config.toml
rope_theta = 15300.0
qk_norm = false
parallel_block = false
init = "normal"
init_std_up = 0.0358
dataset = "wikipedia_en"
Each number is 500 + 50 x the weight over its row's rms, rounded and kept within 0 to 999. Layers, rows and columns count from 0. Numbers have three digits each. The size before them is the row's rms in percent of the matrix's.

# layer 7 MLP down, 192x768, rms 0.0707, rows 136-191, columns 672-767
107:571467521474529528477561520514504449551489520451488618503551449588551455569557406467509434527505514505582467513482496544489330500496484508518535450462643495488426585560432526526597507498548448403417548536479511439517513524468482573471485513504426510517495453526400493489509510521517563563
098:432424483527442540506388546466525500516562510493615480448394502499550656482414342551528481415461447479422534542460510475496428423478360443412472576552437465530440513498550593482510499502517463585473550475466486530486430607536529466445559499385518427510504471490383530491471399529484468437
098:459430506555466441539487363551602475486493459558548427568380507467503523532471433587479454545529413480494629501474392499526477542512527458512470477595521522498544456412559544509461595499367464481520475488533457514452459536495509533491521590514424411443418472538553491489588554516439579529
106:507537449487425505459520545618516459452494443490548476537540448446529577516620583492420491476505492424386492456503419559471506429545507542498492527442452540583496558554502601586584524455541465443523525500612430514501508510471490517533464526424461501530474483585487508473444460544432517453
101:505461519584458589460504503553529510498525519443536586507533505465371532442515485531486493530529512508518470553527445526478590568488518581497476607562508490455499570501483514561513481517392546409520551495579526451519422452520423478591443549522497509432496526536555448466561520565487575529
099:469515528441434501478515486522449478481506409456425553543492412502446406491512564489484527523511472552522537469564522516527418483474507551486484398483550500431554514544562470545566482444421457563522556504470403446620508544393500431538395565465421528479466458533461478493566563428503594475
102:412501512414570551489431479548420505492530488506494535510550529487578476497467523431542516456503562456552495493541480474469517436385516557435524512524515429478535420433576553534537576546514538561605557497414598489446532498534451522504597452433454580536507548542501523475468555522462498498
101:533438432454581497505544504445489504453509503464579532462435411511596495526571420497586445493551518497534477485415518541425447549522539464616600443542535478474573549504491547469525454533494444470528440452504503572503490509487516462496492497545532553567531468423423388551518424564502424489
092:535369482441433520491582527474488555576532463478385567501497511515502496481603576411497418491489508512586566547546438492400586545517505503455504438494563562511623579513527485553507523471415470454507480490395513537497592443357462434556437467535450484517623465419449541526499482613468442521
106:484568528527489548451577489526492477457432462537481467474640478508564574443457530583567524556568449519535470483516538573501512425479550523583495479479469483486480437419617383486473531470557464522480345448528606464459572507592439475536469465514609614455486530478495506469550460487540545469
093:473403460466545500472412539487497570465487457532526492540459536475567493498471496443517414406485434508528570467463504509582552466458427534475530399521502531438399509592556490525514561558472460483459503425517463465477542493434570525451478497508444499586460543606465477496483546488486532536
101:515525513599516388534541475487526504466507564410530554511525459522524498442491477498436481444411475519491575465494479571452434468477478487507501569459471498589545522569448519508399539446443380424472494531445519576458478547520482486473539391498510485408527483433508524548494498483440485578
101:510466488523568489535488373565525482369482467495535501525482398446539485599548529575485516437535509596520467430463510559487486670505429488481561419487519522589471563449488537500519538458448482463520458561473479441502547515517505509433518448408471509554467426485433471459521556515413526485
098:469476466495579545444536484513461417501582465530534386561566583469579490551483452463423591488500527491563563548505358480518507436498476435390477530563546554578489540560473508445540508484482467474519466519508461471575543573448516481511436414572571499540549547535507573543480543458447483546
101:533491471550555491514479493495471554387534399531422416481440451521489397465584562520461546608504504472477600506539486409555461434517540571502577452477512532505432518508492534529555467485544562511587535470482478430576581647521460451496523491435463490621531468506461471449452515537565508518
099:453474543456461522514518511533470492480468494484483492517527551491490573453504540559570548541612396571442494474444486517506534519674525580414455534484498500499443466499440598483467543499506495401399487483479601567523460479572456494415531467401526496496541510512456520556324522485537488512
097:490508476527504488505495469508506521531533544555439469502505528507504418488503630466465469526456531449500492496525491487447464452467537496457544546477483406471592502476573530434574455524497526505504518406466519534553482579393566486507497561451522483545410401495499408512482505561529465433
104:521471548510564425474486458477519528483476589381502542510533472482496578512511529495498486485518597487484554494481512411469449525424456465493497616527495520506538614483548562519540530601441587449461533484594508506570475495429563396579373522493440527466470470475527543465585511624495506443
097:612471467489525529546411594573526521528505487619489478558488469492546540538485470529548393518469514485513501443435558525553548353490494536479484473430459548513474429519489377560524563482476632523434602541503533490450503457554474498475442443512443428485559492496547481495531481565483510459
099:506487429459475498477537480428471507523498572436443597500522456512446466576524469464545489454503571511530397427458555570477446561477510471488540473529576446505520541441548524557530548426512550458474502520473489461495453534403556525490518507535487563533593475456494564516558400514391477447
095:461572529617495429460580518552449562550522489433468593530602553586493485527459410485434521498519426506500494505497436559374518591511512533444504540589430467500494588564597472524431532545538473538509500497417537558480546487487593548545492554509537474491429519473479496585443541450472516445
096:496448534523572468538486511569522506521529476551463474474485474463525513453556506454487517500492485516457534476501498534409477560460460438498506463460459588499531572514559568511467520517431633470449456524458524519572469608463517509500522443528477462483535461520526581481441545453490428529
094:472488617516545485423513444410462552504469509479557414409490571550481441380416502487425550511497430502464456473529522606533501459447510548449525423546509487489537461514543489586441523474506478469536479477489549471504459491631503562505416537497430430452452513511526588472473508449512466469
098:582477544494522521543470381485472536524485478555474433426468462507511518406502553536455443539379436492571416461537498473468484580607472455512497398519548408486554469422547483533510475610459486578563474498525484400473581594452527489523516625541420499515448487544571464525528517415524409459
103:496493534456567492580496475531440458508518537480505390545440478482509622570556490494526478462517565482521526475498595463564566561502556397472452433534537487541428564526515427528529550487483527493470556577493482471447453430447504481541537608543532482491479480460475423513547516485528467517
101:511524542450484514445540514468478441534477517570544468516443582529417443629503506446453536567471680572521404446591504441444337510470557444528525534543515481616431430527419595568517541497455515473516478577513505447542556486540462562515533467530537430411538542397470498471506547485411399568
102:466482546468493519511471512477517469582567567540560482564612497510443495450492588475517514540460555527475524504503487390577506499441472450580482598408575544485535501584491435386556488464489544491499494527487535531644430481440522405497499489519436517495546437440453463502489485500606391483
090:484476465548498539576533450477575437446432360521557530502436541457440478524421473535502419519524504478496520471404523448467464539526539519519484511578559527461591434477519535527505479526557496544407495527491549452502568480552524480466484496505513456493486409449520373391414530540491502440
097:456535432490433484454545395440470615494497461458510485517480481551414495541559501507507535506544491453488462473479398496433442511430443604662481475497469448552538446510557531520463508446532378430442523502509520473505413469491514535432519468421408460535465494512495573519407560454436508548
101:431463477495671511496502507496448538572580542453591427558591501455552527466446498539441439483533566487591466524577422613479448504526554550518444600501382533407523441543427515365501439515541441552533452504477465476508610574512532531471485438480500487551480431489513473409547374548469432516
102:493502480462520480515538441539538470469490540461419580515492462481455456439554547445509469553508518561533438493529490491391435437479439489505438493484547502531495551543498480469457573524562663514452509529516556454450491535496572461462472539557496624471513541445499623477463464409452523453
099:458549524462438525553524534597544512535508546579506478512447535528508441479493473488576575492511448511560547478389537479470494434464557474517499524504585539561555477545459506446503514531516508561439451501574522413493417468519515513450468489420534492481443554463485487521545487570465616665
101:463454493503434580597494456546420563412568441556401549468532480500371544456527485495446495528493494570482534496465517423496452464594571509462463451539560466513501547470420462486499514536602477560519443472548542539441524454423475530519522564467434541413530466580460475473505464497558481453
094:546406493427567487559515502522474568499439472580526448550529502467450499498461579471525513468528452465476508451574516471493514514460595515454496374575545536461578516592555483547539424540624483550517467487473461538492504536462528512514440477404473484535506400487528526664467521570494509431
117:514461476515562544485566485540528462465536587513496519402532536476490518548487548498490481500505510446477563515448419494485553542446477562458406574531488488477554565524506514522510538469491447517536478451474460618486647460551519444454502537528493527602507545528429401513504437486527503481
103:475461492505496432539392456517594487501464467496591463422525514484478492523489504460537457407485437501452479454502525463497506486515412521446473512442496524482523555423502480501521497545587550471471572542501468586459460547486530453481530513518597512451571474435450492407534498564435502568
100:418531464554465533483495447445441547501475592420517547473522481414526568549492587385542430501475601517486464518461530401534514480544533519443445448467525472531487461549566567508514497470499380429543497538476393451455469426444375540454526454430534478475434522560497502619389552450504449465
098:509629509465519527508467482427593482471499509413440493480458547530543403522422583524500488519498402543548489428494487516561364503566524420562596577511503485451394489491490488382488512552482468508414487449503514412444429452527518447527476547553613612461431569529421444518510468462451513496
091:433502484536560463477494453510508568480476489390538447474502441590433491480455547534592573501504529490567485478513522507478445538453394532445546537407530505558575472559501477551527527501425561455476532531519559501436510441488485576513568504469481491447486500438573477477566483477566527511
101:463436555453489541473444460405533476493503505425478514427529489493547502450473539432431462638448438480579566464436513517553518474484460627430527564438470465480496511550566467464559421499555581604440522475521565438529415533470485492513336528512449468515538542524548480444568482454515456484
099:517542568440448515442594588504441572484536514496439454566556520543599460604506493523556535540525458529490478491518496466438458494532463497474564521492617496342580434540450569579493447405581486460484478546566439437580587537564489489410565484463460527452472471556511481472431596449576495460
098:546535517581509536556451485518494495518424493504577613512380516570450553500542507519527443462568515465465508417476571559537441485465476507421479522531471409439442473550570496567512408585475434517466500430497522546410520501571521387494544558537504507569472478509506440508530422502511525482
105:471500522502575616529522499503489530428507492504567439488540467493446467571431561479482589534573433445444457508524470478565532488556541532562548483430412501556533444531492549443405437406373460443591480530488563429534454457501554546469425506540498469477425588434450521513528554500519509540
102:648456544516494528490596430563480503509533570525589437448578518480471495473487426516552545489473429487444515477480418493392460501543477583418579424435485523479474507536507565457505558609468467540584474399499471465503418499486473489487453517474550503547519481531545524530512457521461507471
112:542453418495504467562518491630634509505486611476501546496533477453559454518496464616501460496522557529529467540367547422533519398587520572496484599432506366524524564461462435505484579517421487528511561486455543523476495584505476518612516568446482483469528464502388503468431435493418524504
096:488378506479520550474410473609483512599520507503529523473518570412535476459429449456457447432526449507494482379478462470488449525507510495445432500585429472512524474442518560497504550460452536474526546463499499488646489570465459449533445486523439410463499489556497490481520511567405490521
102:575458533513472475516496551561523460538485452557499479486469362486481460547421551463499477522506546397465413496566473443565382468581506596472550401479480530453460508501494437486548595535545527516508451523489418506528472494506400471532583658515516578491397525622497563379520587503512537545
092:508485459486512503525404453517500438429506533516481580542438517423586469515471569424626440511530406402481534515462574481491604501515474447490446467480452507506579570503561480475587502545524437606525504460540481517451468537522476513490486447503465530562540554454432462547442485552475572576
100:487546452452570434444462511543490403528477499438514471452584456477409477568508500513420553482490453451491421480488498440404510518517444431501521507443601620500592478512519561544499476519511501455448465537461538530398541530517562478475498497455477456451524518572440464475449542509394458464
101:503577542619507497482508445483540476482545466536546440459528554591445535489533534438509549547551497407497529497523550475612451427557525476477478502520464591576496512512467505408559549467506478384444463426547491548512552537546452574495439582523437505535481536492515502497439475554462468546
085:502459500500416521426503441380492461500556471459559555535511452561474430544514471534603418493433504549408464454459535514521500466449453490393491532509497409544583510457580445490547489438481518496524544459534572446497529408493464456585564500491484539442433475429514550479465487483503450440
095:544450441498527561383505529573596557521440495538560498512500453431488523458512507459456515461523487474467413577549492454564450524507493461484509544598537476515544558466511462530532462502484527472433453495510569473462525544517455509443507420508569571520499436486506580481522533526532543513
105:515440525533511496526517469586444424487597560446525607514448494419458470530494525513509533575552561546574462510533443535441570527555533423548475473487561480558546477492506492457511514509476538537483454516485546474589522570486608539421481508556576502525536526462443415532538490519499469439
097:425527483420462503500510426450448584482532535444491533555526435456534418551479571458563502562470547554552542590485446443579518499435487463571403500493495443475486532543471462524562466546459463560456477520533555400452455606520502565492534557419475512522504416495412548511372498416502564494
103:517543604554453466520563461466567466411478431600581518516522461520483582461446597510488509492458443504599510454532550557416484563554511513490486503573487534505505465521493539482529499473513549433510521561512572535539509674497382528548602436481529580440555540427475563510527518495521479424
099:458561534454505476488561442472496506404356490566523429517494401524469458435522432507539464422531563532561495385505496482469474495581443444496407465378526474540527493552487566547487577451461456534440532522462456421477566528500538531457559532543410555450531500549471512474432461433360535505